From a checkpoint of a small transformer trained on Wikipedia: gated attention.
Each number is 500 + 50 x the weight over its row's rms, rounded and kept within 0 to 999. Layers, rows and columns count from 0. Numbers have three digits each. The size before them is the row's rms in percent of the matrix's.

# gate: layer 4 MLP gate, 512x192, rms 0.131, rows 14-37, columns 0-191
# up: layer 4 MLP up, 512x192, rms 0.13, rows 14-37, columns 0-191
# down: layer 4 MLP down (transposed), 512x192, rms 0.0956, rows 14-37, columns 0-191
gate14 111:483456426478561526488471420501476443482457488535583530550473565482572457515424422494531482504423438488533524468412443498345513516515615509548530439570548508468526560495536452492536490558537473546504446461495436525611518487422571537525486529418516469514536613469493489484461413435629560495524556539575503433498510441596471455337532461530623501498476431570532484415491480434507518429543576512489507461521543528480527569504534493503522491423536543498465474456446450455541458531550404526456466436521538468369450517501549478434438481522516507422498465477506503508446576494481564439
up14 115:454486495536498494492437422382531461443427451522466445527502389510444437496477475473524533476475488537511555464445443531477451478472490453472493520457415501555496509508570565491464466507541418457611539479495525610576591582469573553520451526486453496406450520503519562503494582484566502529430523583626539471517467495442511500481518437555522522526397452506611548484545523473484574531506402528514501484403507516591483557479493572509557516424436522528472426522455489502508415474613511458551539613467461528535373451449468605427514558526512485483418611500458530525488540510480502422
down14 111:396512441625494425478454498451520567527523506435458442453462496581483517540585536542484603543433543534463385435528515518532501621526513464510524523450506516520536451491445424593486455487490570436451509596474487484494509575591460466488552515506559595464446513474546558524487555549353576569500489575481430534482514531539410599564538501550406456463522492443524594502471422541509497432506541554489507540432476612502572491413407492562445542543488500563562532481557545490517534510486496477501449559429520519487510534449405506524547541480536547509501473521428516495453420491538505591
gate15 111:396535409522460573439560412478404584537509499453447496479434545483569486495477510500479465503530499471475501461462481485498512527432495543526547446460520475496467398489612466657515582541513498428525507511426487464516541572516590558576425555481474526512581430546458477587480485473542569433489504462496419436511382464501475458527522476475532436522488501390524385499444476475528398467571477510438467481496487473531539518510507483444459507569459531419569466515504492482559420468516506485540426464449542441429480539541552517602607453497500659496496447573420543477443491448454477519
up15 111:465594531519430523470514463603502555564472459465542418551508500580537492614518569532456497553543499436479384472467603507364541512517489591503462461463582496510416421462435496428504429558448523413493556571475557486516516428495527560502518539529474443367491496566493557591528467489460439454487503528499446466520531512501468421546502493562509548566434572515418482495486552448504585566485571564620482511493591478517453537457504513463507487528450449478411497528437537554379451505540506411539519473473478543465519526566571550525499559484415451489455470549479544460470567443487573492
down15 112:468423464505519553523458546439416556469481437429558529485444673556476546472528489413493494505522521411543551537472474423483460421547510493581477527525443587519511507536515404548475577493582498463582494537532502475556452481496418518500455617466475469489498429518485474480472490544523540479459554478482424477522474498505562540434559412585545536421520548589527552583479489540447534424494526543517571538482442567442481411424447439499558537536545505590578500549464550522555504524528470516420633480506575477452499541533472515475449441483512456490402412559410475408442456545555503502
gate16 090:567457557528551521521447559518536518515515460541452529551549593455519517535538508421409495498454540451554459482506568526459523513550499471550545422536554531480537535559519538465505568522497459539502476416584471415433595485528533535508547475471491476479418573430442610434570525438572533595443514595416468492531595527504565424410490494478543527523491432546456519485456567485429533518473536474517477474580487468528522534530488477572439545440546485517455586498384356544498419502580553436556545533602499483440551462562468478477575510497546589575514456497423486572465522459599556515
up16 087:576505454588519569494494497513541490498527408513536465532489451518434348507507463460516495531546368437453527471508403482536579565506505479414556490460390521472500428527487518560511493484437509516531440430425512438623539482517450518601549585552434550530537453481429449464510474496501461469519438504470441569513507493485419474561476439405537526573542429460505458525485423478576525551471518454651420483463456519528468513544515573512442564525482435474441486506489472474472533499625548492529523481506517483601560522605400592524451456527541585475512494532464483522477581461446500458
down16 089:436546544465436480521507473545490525455572523511555512559453532513540489468389548469506556509502475636583516585426572417447466517491573522591507557453468467542479525506611445467468492479465537558465478563567534506531534497381518650439475542496551589435439574425504488530478503442577522469535548424434489414585522520557564452507562515513529466540500426541397445529485559454437489480494515488502478524527531521595515531460497469506453517419474533474462569483482485560447378433563494468491490492515574448410479570451475494514555502490522572442600474495443457528467508481591396466
gate17 104:491466476585517613465526458412491540496496507447488505501396547508489480558543451434450464467502562555578565570503453485529477464494573616504457521541510423554502525396565605498566459550473512490543501428481536504476482482461544510447428573538516482546554396539509485641441403499633471542485458504575465520514422494514491524389474468431505427453591479466541546495493436456544477383514438531445410524511591543587515631472454492526501518471472483542506468522556505519582507422593441487500491414556519497525487486527455510479489478447568453533453515603555558531503488486528485489
up17 098:468493554526537551526501492376535609537512479476469520541416556485453474462544498447410522451505516560576636507615406455515519482511528555501490574512518447461590585506474536502525470579390479460529422469500506527502446488452532501401560582552555480532486445544514492546467398527556491542457458513507454601521410537483519490479462506532432434461552491525507515540553559431493532540564319516428491482407589464554525562437547489431467464518456408544450494506476478490504584472539492473464516507494481506551586491491442559634434490482565466499452456470457423499543460469501493475
down17 100:426449545503544489484498506546492471485525477457552512516533540434550483422475425514539448468456474498474435400502612443567562486500477557517653423459529492532555576570519537492529460482408407479599417540474506495474424506476481464510525608444371484439378492424492474506533586493498567390495614490496481566596492476510533510533435523516555566527528445543550458513571512521485617441519488516315482516476536501447448579514516477463539477529496543537481438518480497493424475461470507443508433531520453527499508526413504548530523535521420549476527478458522436507562460541552528566
gate18 103:537446470602598561465441538512530486571490453490499534554479444501517523521467464490428455553544518414457522477405530509435506480569574512494541505549502416540510444449471536578540413465503516550535551459461401521468464439513518568482534512569502463438502396448545445472508513477463539591521549439562502481466527493575487557488433492496537448549458457544487507423428556490548514387490617482578454424535509565461542482540496454518486497509476426476485576452434411423513481585572537510441516481595627548459579513529415481515552471532545453465503454500552527609439576544549524366
up18 095:566537501511502501550491559489479506475502419564460569470373496529479574542477427525495480571563486485466426499468513485548543618503553485488587521463508571514442557516514369576512483492487525467483469533492543481544399566509603497484549565484474516498502555505501466500461570543494527528424502485445541471480499561582513594498472489563411439571496557477438533433407454394477498485527548587531497545608481528420458454487527482544510538526477502478506534541486605501435568557525463505563465485501421403512555451475366470503489606501669469502552448555553452595579481528512516500
down18 095:507508534441563454480455353500538478474549453471604506473514538522585490433510455513483470596544601493463533534489486490464536507477402561435523492603409442529473468467485584490417559553564430449584482491538458565503520405521392495506527480503497455589469599488451560386546553531535424436569500501580494639568498512524518498440527513466555537452487461523478549521554515536521480578513475471504492456534468639526573592575490493476494445467510548536455542428435556483453459460574493547485436454455423476514452498472579486482497503513495520522422437482506564472437553467401493477
gate19 095:575466474560435565606505513524457444592445456505532456554559587311554449514521487454478492567470530536534513541470444505403570490432463526552565536561475436472465439497549472449512533474571513518418427521527506486496559454520440488577482455479492496497539581501431517507477446503480648438554501526464418475526481521490420548478594443451602498500546471453466455464464530474485427522527559496481504457557613474513533456576491515437555515529511545487476491511507487589598467446532491465515424488417475501413511440591506378527518624425473485493460490521490477500451483487451457583
up19 093:554427454529542507444409499353496411503542609528447498537423443576437469480493495538496562525543497484519505552568462515458515550514485546470392538471516534514500624522564514508507454528520436439474484426512512480509537493525532463482542405591513431488485429514532559530522492423571387561445427498525464668472441490544565530485516568547415443526551550505469497450460512524476423497461445436543479429571517515476468538390505491469437450404469548450527524448480514528456502566477484547568514454513387474527428567440504538461497498476530561463432539550462555461566392524557470475
down19 095:587515503478502444497381451501603532545559578609557450487577480456467589484417532537556407572543541486479545512414521508494542475522447510417552499412461498414440495495381594448450537543557475545473505500535498470480531578476493470496541422572550445474467428512544416493473530515488610435504523532500474568517598560560549489580496480561617525439482545429440479466535519537473490549543475473538535544578512499438461574497559525434510596497461488434488451492476472526513430440429430490510456507477414547496508581557466501514448477401405457456424521483500503538511464460513562569
gate20 091:562468512462511537496538574481520339457543521483474497597483510474495578535454543608427567532468538575493544528441493497459515455568506474607432444539571591513485481495491548482468470511508499482505417421536492463517486507514538557515453453501543502512506447392589467483393457467518524493485497510552506493550558421526518384353434494502542528526477392524529400539475444499492471533542552453466465434542442517487461576486443486479487510398561474477455535530426453474554458540512387447477510460469540561377537520521429438471560422494554538491594397514487434582505537528517540449
up20 093:421439481638495494539502435467460517470450451472450563512517549342574454464455471494505552508393490473491502554504494429504475438491494534449484545555441438456510525564560405455499581573481438548477497529528508580535424461393552475519512489524491503511462582555438430471442520648545542458529533445577471539611544524484468471531505494597576539546488504504546554502565436400525435545497445550488479512538466536514518467525410546368504531465518490566406462467503580498493514499493590546462487534518506386540476521474516461453484521467476487489448470476594410518472539435404497528
down20 093:557539512471531543467598540433467421466506540452456489496377521555540571552444535543505437482485505524511504504464485452491517494544526554564449490444570488552568483441491489458446493513533424493525530402539493455530476521448497484531387463490561518545440360414555508478459447439469550479499520464529543510503503445544572374400491457507461510549480441538482371500378505497487504463548370507498478453595477472565484546414441458489607502454540464506445477580446424438575458539503380458455492472513512607451538481546435509513504411436546486508530498517518455563528491567549553419
gate21 083:448608430478422412523452425612556567513545558587596526428486493474572452473513590559471544453510495580451437493544525510475521544408398507421587504509408471366443487496492458489377466539501440572500488499521510436486452465518584442491480510569524430479480474533429426439533584489493517467483478449457479459537536559470566543582543522514492515476463561501568452562553501494544491513430536502457580550514461532465517489544531441573445469582583495501397527536470500540486542533457544401496462498431426456583455552486518561474506570487460493467529480485519494519485490423473613541
up21 089:486519548540457497482460412461536604471465490606453531511484514479471589469521464438496453480484486416574477520484495524533489541505499537525482583505467544527540475554474561425575429420523545494508526486488498642493473418560433471480567498462462521436442550554468474563506473504429491563502552534453528525471449480472480569464454559549423464388598529472495558473524594478428557490479606493571453497579513481488552430505512528449437598448458538472446444457538532485486545408512562534532616578551498555459447457467464477581453554634523437554461513435592619473470485435467448474
down21 090:482505539489524486501526590589577480510535587581484498486529415569531481552579543596607570518447415569460463472537504432483514430456545502430565427494428541511498484474461470490469575516463456566489448513533442415460499544491478490476527434590444521557532465506472459486506498597490536467573503567549468479457518441473503520547549501387573488566454539531409523511455432454489490477526480563463579594404425559479432518511554535474592501558554530453604511507527552534460577545503495438499464469498546486541493482549540536461487511493477495396476485649451435440436581529541503636
gate22 096:436479449533610623494542474527392425611416457527514493491465450505486459486437459437423503486560441419500561517479501543456543546483535494487436442537506508527530497454529531534506520552542469477444426494466470479488518456401564567489465504463485489430583486481488491519574515392600512487406492436460381474576412437552568472484429482580477553541409419581503491493442608571527431427498537545474465428518478516448471571510484532509539437483538508551460606461500442554578534518550417461557485422448496472364549526488491475488540444476446479447564470460487496523522534453520536498
up22 101:461504472470569562517495459546522549577481520524411510511488439523489424468536506494501505534505488419452499426564505547504465531576631540404424457506442494573482581377565515500522615474568552535445428380457509500401499476511532507519535511555474488488494388584369435426558522565522508558434503428475519518520464499474573527546549501501465497495512584501562493569498571578473439396463461523524497551473484522474521465576481506480434447502480610528467602446475456549490549459531488488521420403438575485570563414545447472522478484488488436453538539444442477473523426429456504521
down22 101:573480530548534475496477583482511578400505505529518484459434516480421519516532516552419475492461526532472491477442410532458468424500577499498461599445530465511528513539445481408542505434554587526534581454530548534494486456465521601556548420513519508470426547507542476488532573535426524506605556488598587465439470477521514448471512454524523511536481540468506532470600489455474566603508343533531569498513500498581479450409535501457481605562541457492482492550511585473458499552437478532481582475538470536566531448596544571480461508546596453594329532494532526471438486566473500476
gate23 094:544478426577544626495459454520487455485532519453433448535516521526506474449506510548504543506601466470455461529501506510474562555492580425521449429525504575457536509516536544568456504614463498524491487485558440403581496546476560560521399590517485477541550456446499511379436495450493531493513511493615410474550471562557527566496416412527486506492598444452516454468463530558508507478625503457434433501535419462539470452447435526502439357489477421494396492422442484520489481543470407518472523479462509555439449524488446483482413426538484416577535437438456552498503441485511572513
up23 100:595485540518456505458498511516464488554493554495575444434460452538424546518532448602602575517624521451496467576572555550492589527480530507424424399446587490527532545368485476503512474590519440379479528493413556501510463522436557463547483581513559466483516414477569478455412493500507385458434438559497533502536507559527414518529403522476528482544511495557512528561533437514478514533539475487526406489482496581513500575485501507480550448460471537549458562480493573518505540529526463421551497544509436509479463521462639485578495467501488391513490501526375450479533432496476501578
down23 100:597479496413423492523523437479439404512440516489503481533474565413478529502451461497525556453451534434554488616441493456443536380512507537577529538576482556514434549539474531424550495507537518419487573483493501544510471494535529385468588506474594453512543495504523508548521500550581543489470525546492419588508479549509537478465549477560542510456602514518456592438546430494517499563451514517590452524554412620502576454525508490481495635541475463492356447463502552497503541395553556494479486591565509485499517468500476483436532567535557434589536493516472528471447508478444557399
gate24 112:438422446541580573598517481471526515495468504492544592532439562468496572483503490490414539544461480517445516406397546506500527449519577463464565477614534550427525519527453600484577564587491533543532510451516462509534509452473481538502498521538504498470500528463545533541496431449497481562557494519572411488541517436516571496411535553497484501608412449530485487477461482422561522416504537473500377445528495595490578626596440493498461579452515441539468516452482411452505429534497415530436496401534579456460544514503440564481472422509565498479531410520509535534419587557523545479
up24 107:597471521488504539412486551517561533543520428452494379576541447456582589467449539452517418530436450502508666399550506498420476493484578552574515453504545489515548508612542526465505515450511482504502553480475489440503499515505387548555567525483501481542473511500518493526552459543521608591566467419441541544537450465494540532396470397487508500522526477452515606503469493457501405497564485461394489473528517433512505548566445418547497475519497450474451455542485461503505504481533539470471494409543593525499576527494424406461535566434512437600507529589473418545486464517565473534
down24 110:588517556336491456423454471521453496527471522485465551480474455523562501407522496544510444485431505442511537486438476484550510426464423512545506445603425518521446448503560593459488529590650499525488545455503517466480530603510549387507442480507475469484568412519528489565445480507560475423467437426583557488458518569536470557549472486579481432533500521442493475518566432532482600487535477603565504408414488588475393440520531486485491498508635577478527493449539555481540500452460496457440595444519514466517543561508478596482511465476464467508479502467554505484467502421452476532
gate25 100:457505369546585583495476414414459513482469419477529532545474521512520425478462512545506563528473528494515514540504404542543438477473586523533504442456558518427598466420471445638533535632483471471503462463456525499477544538427545518490489593519392490509492390540458590552479405544569538577518487483580443503550437438533452519448627560469456521475527515449483483452480504515548467434450418547510492474483508491506554505575466482483544477487610553450526584542547534515569441525538487457471518421424531487490472478567379507542492483487523607466499428519445504526482473508421503561
up25 109:583485505559585542582505473521492544477482521513700494411440574504514381523448559482612394504560564513476435532491560549610478556583542422520456531451503499525516565472454532529531474552459508528447421478451561496587614497546489532464419511548512487507466423522486519452509501541450517532437422546506473570551495523484494555529478464534451601580424370440423426480508505475509505546480432535542485427499476462448529511533501472510520562531444483586447590493486467565512478493493524609547503487523501452503578448533448543531597556472523493459493492455533429541566464466491492491
down25 105:525453467535525526499497502504405460515565505490508423493525582582539480430558482501483499547506526455537531557605517507618550513588503577533457424454533500498450563555494538447376455505565539541555529443407567584460512565447482476526469557544453406566464488441461484452501456517457558509364469502478539446612545528489503511519421461551510551526516474345610537502545542481600499560505624430432489440523469576552488542495493539424510472440592511496460546472594465482485502426552462459535498437483530542512536517514429459487520479382505516439471458536505532440438474459480499478
gate26 093:451401464586552583532489469412524443472456415460475475491504450561464472480544452470490558468536520477531554478467503505489511457592487521534437410478505516517523531464609531566577478543619626524516504499494478478505498528490496613441444608447490494501559523479501528542415467447594439598526438530532511553565464396508487425456480530497440489531483417417560485506462529588492507530511575553453451449554601474478569563511473561442444443418445518447455526449529415545487531515545495530525460471482503481431466520512379506450500385509486417530551401473517438415531470480512558444
up26 107:395429496600619494524508555533496515479535498484432480528542415516492515451539465413596544564565400408406571544560539503512512497664447506425474455503517492494583600416532500554555447555494588516506526467525387463435545552483487500413517432503473524436475440543509493487526500452491473587390443490485512573504510523487562505556427525480419402481474483531545498514513532559436505569538585407568493450470461514487528515527511557487536428431442523460559463454515549517635505551523514498508520511490489484463534448497590484446476375506467469531542457458529485475548513535469517531
down26 103:494551506510511421503440581565372490514540526498528498330541516540471465426542516575536462481410497455453538514493473495449599487492476551478641485507465448530424486574464476505410518459456464501557425496486475557496506529409406470485547329602569501532510462559504441501588547500373523448596530495451490578499487456444512544488514484512504543518473532523432579508562474470522572558442467492535573498478495511447447499534563490549468573452581505514584469497453557522499471512535457422525571545522431463556495515487562483589486570441517466454449556555501478527479554447441507554
gate27 105:427471462521600542530508478591492512512513542506528521506452519552507493571436548581485536437573413513483500512500535435400533576499580474518507426537494570494346476497559423512623432561481501519501480599535450476510550504504512460448457493463459474465510393522520612537501497427586499529517395514505448521481466523574503549533557517459452518641469530398518441496391604424498496478501514514521463445645530455540492501535512495598511452455528587464458502494492483508554408511527474481573471512501575451488496523491493405447514621466500549488499442471435485549490422457507527483
up27 103:537517403519618479623540555565582541557544466480562533532504524507547488443475476431549497517551526476462519527473587527527451491439579395489642513528482491496504449504454506586479514431523496542441503547449432401496559456485437554476528444425507605476477488449499544557474507514440574548645509529521435506497512470478466489530607445437544564470455509489493519503432407489580515546570470488513487480405418464532554455533497462518447490529431440601528485514411523484538466528505515479489411540611548490508609417553464483474548497547455496462528540529516430613472549550511530536
down27 106:497517415429532521416505508498499539451452478610449529537561493486539473465551533520527485493544497526472602456445441507370492438536591399559527463487443548495517560642517503462459427653485511492561433454478459509543497448545455514474513509494455511507556511448485675469522447429517465504466443573528424553481436456388494437417508517471521480581517419516531542475508511587514480482473540559428434506438540452519481468519495579497571472394515520487484480443510453444468553523524463455506397451554539413470507446531512574437509409574558503481451513481523475518486487480535424583
gate28 095:516410516574553580537491443414518448436513480523565564500434463532422528459527563458455523546489506478477506509456494472540492542491526436438507465544531604479522571519521589571569503521511495510462487601450509509450490436428408498454419509442495537481529477461579506569546418407529476591556473519603468574531436412489598453495504497519495511477449527546439476489438457582477520483490519462569480452534433521468510504582534546518495585494477456578543499446513477477473580621543409501482545455504553451473570469558400483559578431590621506395542386455529483479525565509485555504
up28 094:467554491500533479516467497465513531508527493513530426430437392574516457495540455445507521407545547474479526517487489519550439503601520488360456426500546546576526515395534452583489482552456378480511494457460485517517494502505486450486532465586471530505519387434538478473443479367546558553402454577596495604544537566485523430495593456492438473514538514467482545582482455462512445523404529552537497435495436578519549556541497588477640471504420539487466584514446592483554550500488465456527463491464523473483553495591587525515577388504462510542457449498450534497510465467455513522
down28 095:540492484534475526446530478387542538471511485599529530514445495491415483488514437401459386517503479481499470541441529529493523518492438454476484565528476463452521496537517601457480515503487493598512428443499599538458410453527483612548571537544546574512544413580458386498589505493504543612545550480426498495489609489475448476423540457545462554549512525469422448552532519479434452535450526429532535541489464498464541383473475363508464546516578470498521503548653428459490456492559532404583418521465483451470489537519544511534501471524560438443467532515523478511465584444520444450
gate29 105:472524428517522532459507394511411554532527511417453513464503565537461469472496449501450406492491609484524513420479503524482425554443568527474539533494522508430491520438563472528589615521545528481553532506458398427492454477556446491562416574441529477534552489483500605533471508495611427558371503445624447475556515499507483491462538552451461508505434578475522530441443455538504470437501562571551386494512473550522509562534493444539461465466557436486453506572525486520511437537537486558500477455528491474401622568559591496604505483547511602498472471479459451490461453415430486546
up29 104:514442512453561506435593424437399490452527484578480445483439452536471508449531411485525416533541569432486439509488571452527503506447446551500479488448521460503602538418459478524505646593405441523534593477564470489515400591469506440529428520476530499372522438524459500575578449428464460491451543400557404490593454485545564447486462516570533563494471564455507493508503440511424502485569467463556489483541462586446496520499552480433528472578534458477516469556520540491549527494542543493517589490496470516466531450524586471527433499613455564539458505507527521445460452403539536493
down29 108:541459582471514566421524514437479515479456462607559447424497498491457539488478459595525474531583402505442514617467531505475545464419462574561507472595413448511579564498379566471496447538449492535537400497597525464538478569616529402494596463542429516462519530536540474414606473465496506478540489468492480492477569547382495446479506491497549517468494512451519442486574518522435514556515524481427588473457472470468392457553576533381536552556487517514516526538529511563516657480490503539519482527511455529444411572478514549514519526543567498499505497488478438506430494492541474478
gate30 103:442498520566521533516543376409469551518427431508506526518473521407512448461483452580480486501445480602565498540434473511425423452518543519500518512510447618452519487546561603485568484497498490500456480488468450531535449560394531543502449452534488488522506556451443455551418433432560550488448529498541503484560404452498446418365518497587492521489528396481514547460512508443521533515496485489499438478536577561550501562515502565417508531424492479519419473456504407437503505464684487532516546488602483463412490505483580550421502445514563530522551463463496586472425470496496519415
up30 101:457469456487604538545582551530471473492466429610378568410482577515525590531471493532470423449460439524489563492560433482520459509556469513505602535571506512504499529570471465534482487479460532440586514489413594520501509515471614611402522425534475525465511561446517448448474533513499521541493524419473444527399530533532582463518561435576531624451484495564556527541531507517549562460568530498484465538474578508552499539539436518555440499488515500573484571458489482526504478556500579417463461572549561484539539476451520472434496518517535640497588463576483549544470593454542528463
down30 099:442506545516463554507546496428530586458576483573513498562491482610524430400580465435462454547564524511456571593519526498509574479427504477519458440471528553462586434540486543455528493487514502490477339538479491510584529533492411472514485492480473543469519484425507488522487535555437512458472568511477468450548522473386565458510504482526473551504551549443450463525485444533439559531527430505489451574401432450605494500530563516491417667386523454544534521500546543429464532451417561430557594526456478535495594491504521512534507514421549503484536527577502485385495531507543439558
gate31 103:495472418506415563490570461543518572602531462425457440480571518427560588403534418471521467440569544528472594510451496534453497485522528465448509465471520465493509441405456450520537563532436506505523560462479469415514577550455496453477463521483383477566527355454520504544460419487527610509516455589485447577555366583499526512450520424505545516559567565452512527507433471395488449463521520513457435525451436559553505480535462436469572487533494502459464489491512515480621525562575564536417503508533526485492523468495543460584538510482456570483515528546394553490433546470510529450
up31 103:502447463432491520474532501409539563531535505439515503395490531427543480498462500592531511462574429555491490526501430553482382422537529524563512582496565456559463520492532479495419423467472535432409475453486488544512509545516507512480526564504455428570520447437528546501415478560507464391449416507565519514408427539539511490503438493441488513492524484526471513546502590439503536448484388552482409423442580530552524516542527519554494506457514598414587503516441483554542554443484491539609385548466511493607517495501526525569614504433505456555409589499471442504557423445447482463
down31 105:569515508493548514545510468429521489514471494560554524528478461575605440416463571477508470546515545374559550532458534523460452443486483565403519512519430578599395438505517597446470533486547465583595494446507490531488500446498440508568476384618419491533524545533544517561601510467515468515471434549533450466570558443422495541564458479512466518545443499521470478407479510528554526475529564600587500543496494466496517488446483498500509491480487503552427489530473568537455515460557446430531417448528509408441511586570522589523484566532505390465417545457503543479404600532470475528
gate32 088:558544480501570499461524506524483524614572525497539524465531586453583509540507491468529458511472496415500457587445426446480516465486579466572594534488508520509528377496525492438422515484498497508595513431447488511490555434487489578536454483493565487485547496400416496615504533514523450556516489481518531480516483539556495539429570521500585443550436436548436534415527508370542524404498621508543473520509579502474529520547424451585576598496493529529448434547475469474428422472504466396505504533540476479452559524612547405512559595581457488540502507508461536568489542539416565516
up32 087:520490441520597488523594480552377473463502425528573433544449466529505490556448493502519502505480433471454549498400488543572515509499501617500517516502520494483527521502427447555486495472561484453537489546499568499512504443572467457512468475499436489520549439565568482554538504593540506523503468522525431499416587410616572415521559423501504369465548510514526498354538391486472506534657376517560490514465484479506524516542525554517375483558467542473554465436473578471438452482468458532533543449548531543440441404527475464544519492607542552527446482503563523514515468485563502463
down32 088:520560504470521611508506467397527596526522510521409538393571538458435526459630467501471377492485450525506509447472504515514484381482507433563439536537402520516538415543495539493462473556550432523444498566569515527471429516462480548519516566502533442431486544432487455590519522423543460503471565451516541549565456564509550512437558507401466540593444455519498419451505500446504472551492586588483446537534584590456472486552483440540551541460473420527539499494537540545547528379489484372491523455589539506519479517545483443467510588460434474461468429479453524471449560550505528510
gate33 103:540488493537609593491463480483421408465468406472540463507495502481570439524500441510395481511491485461537495423521500522411479464530530450602417559567467492548535491526408563457522500535544556490424541496512552502502544521477543511495460562487522506544533611441489487401521477460484465511446559493497426574564485561509448391513470541552525585465457444519517529487441521492487457526605618524498436472597448537521503530443509519408597450435408473549477509555383455516503609471621521531562532500476466533450557581473550388412481512485518483510481387430484531509491510494470543471
up33 103:493532537521545474517580554474483519568469408532549500423478547470468397506587443531506465545476563437564482484480531471518549436524511364617409517528451551488494450498474487399516563535502497547409497401458547533460484496555585526501444564555481563523458543425393504483561544490367623470515508558468476528514534463433471500520440489538549540508462477536504591458509461439417567507512552528519431468547502490549437557502406532469513426526489596526546552481456494538567597492514537557465544529536483506472523517518593499543493579529408492604372452519487434485520517441510445536
down33 107:590448522486513558617495524503457534483528440493504578478485580463538453592537564431520484431590501432557523502471437490469560460442471391607528494489392515440492515483517444519445641463515509562523526468447434510534538534529576509477488498511506455517488523563491403544492477532427508497603498531495544530578514454366523456544579541514569494565502467524547510491483457404574520430524475513511501499385449482525458431475522460615499473514590542479576512439499450537596473468425581512431507517589546436490580496609424539502583491516511515532523435482485425530452488475490438485
gate34 110:396507484536614584505540498422408492541399509470578448571471467465582500581426506612430475488503535488517499453480507510500503413549424441489548449461484526490507489427504487572525508560514454502439389547498411493511542577536504533539403529493489448465564484535473577530412491496582589556505496472561466557589432506529490516528518517434615466538482526522500416505475542465525416472452426509484434471521636522527615539598467498459546461402487520476492456474584522443489410511539477485501502419489433542456550529437514540542505579499483527383552465537512546467507462500462544489
up34 105:568473551460499467470436498497488425437461530400495622566606434535514508409447516483538578451469486475518548542448471471467442542610547488515452571534482564560468514566496491564528508477551472521528553511495508570517469474463449506437501482508408496508549541451549536445481491409508484657539583504497481466490520467568547475426431427555484509410455480645427566458528518490454543492421482515480478470598482492500425574449497514429508515462557439537532464489462445384494517502564504494476544421484438506409513481451491481507440502515440374413516430505515402524573519596487546521
down34 106:603540507395457469469463512470526464586460511483476529549526476451464432442420522540524419511549534433534446476488595496469572437586494545561483489490497522551459481471499471559556546504495451515541529453468447394399605562509487562461470493478466491483508516542496527451439561452459583506437462393534561490427477473520451448475448441433521429521479572558582513395458553434510452504546405449527502529540596447557527450452539458473490477494504441424520527523562529549521412537526404435538408460516523499440494514558484429485525512401490408450550487502420502564523461481557449345
gate35 104:391486446533502624420581493402367490479488391532499489504431476446536559456464475623473454500520441561521443479474459506527429450425511524470485508544461505487502544517514456524511593566514538427506487505431482477561517587479535442548411483468555527522616473461499501416444396489510499357471555513452470532539409610586433484509537457543506517474518410452480488509510508524523456526498437530465390475482471546524450560543433518451579534509477528549521470534414552495506491488610437541549468421500437470542435491402513523479467515449410527423477454478486559512527541522492480542
up35 105:525464562476474523514553507486439393477505401514528577479540552476512551524446606494548618524426508534522568538537426487489468513418481479468536566509487505465528492577408575448523511498462475582564434507555580595502401584453517486453497467508474553456518527493547455469580457511436609477649506433524540388497543466517504499494469514551587564476523539570563538509543454445462549527463467537462540516463408508572489476591459638457538590489529477520509455510560424570505507418509540456428439475454421497474447443523441498418484458501519537535563467467509463582456551533527487546
down35 107:541557602485461475446575606441504412560487502506480445468564445489450424491481528607581504525589452586484478485460567461481518504492519429414530483487553401499461516497494495488471474410480501540470456477581388503451542510481526454443538455459500505586445477549563448539520581570531534599510527502463614502484450518446513359545572572449531510625509402505436562511548547435557527529557493482551535529480469467502504508453538488478459406536453461522451528553486427502448532418369562522424528494494500489522497512557573513440478481561449453473522540541518580474556465602537508503
gate36 096:460517369551547594567664453411522501602531433413526471483500509543535473464546526529472502527525465483518487463504522485599565410512489479454498487507508568504516474382485492648506531611444468468477547432414487402472481532509577504476471580557460465493515428495501493514405454499602556571567436497557451536621408592493512559537486486424474506500523451489564394527479432524497498399523477458393441439510515505562539478540434460459479491502479493431449546499538458523550419452508505504505509473487522557504481500535473570499518494498512536469502417492459439434482494456517531426
up36 101:575561472513524472488511448540501561537575523484575460522561492575611529455472439516498392550493592487453449541552454548536562410521460492530529550496541602542486462538416542483436456472449520486492514448431612440373530421580531467417556528576477472501461449479499486468437573580523542570543520544506551563469518471440483541473393536539457453572535491504508458581558494448531400432381551543462489541541495419493488438531535506556443483474586456480444526513487545583523457468508534483447469584477429563577515410511531475442582493441542477535472576439487488484511459430531505439
down36 095:302461392528516531536409471546471548483530500448544512468511499493556492440485469465563484488443542500468504519499550443537476483440462535596505506518518457449425486585604480471490443429488546486563632603570537477543469446530563545597480529497541542596533656433538517548467531487508501492509557505501558458512445495452514533520512579533446494512555506505583489497565500530520467485522528458409451441527490579381521405516496423446492568484387441578481477513514473430463531482458609561483489480520502556474441445419470446547514495562448509523535506462428492482436515577546497485
gate37 108:449451462496591564407594454474499563457465481517553479430517515400538446430435494473478502505359536506547487410405472465490377502506481590565563505567524531480601522464507504511480544616562495513558492428526441531532543489499526630526487517403519475500565521501388491556505540510549480461534561404472422493525453448531479521441506523584559532472533527515499509531483562549487485433594535429452463467556483468514521560587490462552451485441416466484522495552521508479533388499594459405434473447516492522411438506454447501491456478547507581501475468503504573482415546459447481435
up37 106:576557506552509525484506521495530578444501523463495459482511438439455550536577408471584485447492553470389448508521501473432508453462430555606499414457591411516538569461506517491535427503477523498425541548542494497479431488590442560506426532435513463510528471419475388467482441453481473460538523458513540525460530560486453474424346534512495555461408532533527453536458505476490412448499558402516546546501550489469497541506507447511602553517473612590535470565469426515431496585540521446550508605512434609551493534583574436514417518479499502537514550562555468478478502523443438549
down37 109:462534476515488449566442529498500482527517556513474448443422518453481432552451588595494471461514529493451499475490509475499489596570520459518502532579518523513473545434470620472524451565490476426476544583463399512489502561524479533527567510568483445446421566681439424543527615535455459475555570572356532499435401490516513520516547529466520563481449447484496505543506464484573550524500524539487467532516537429438492538584458519486519492496459558548537549459537622482461518485503666536488440514551426527608461565497543520442440487445480513418514516533522474502540501569440526578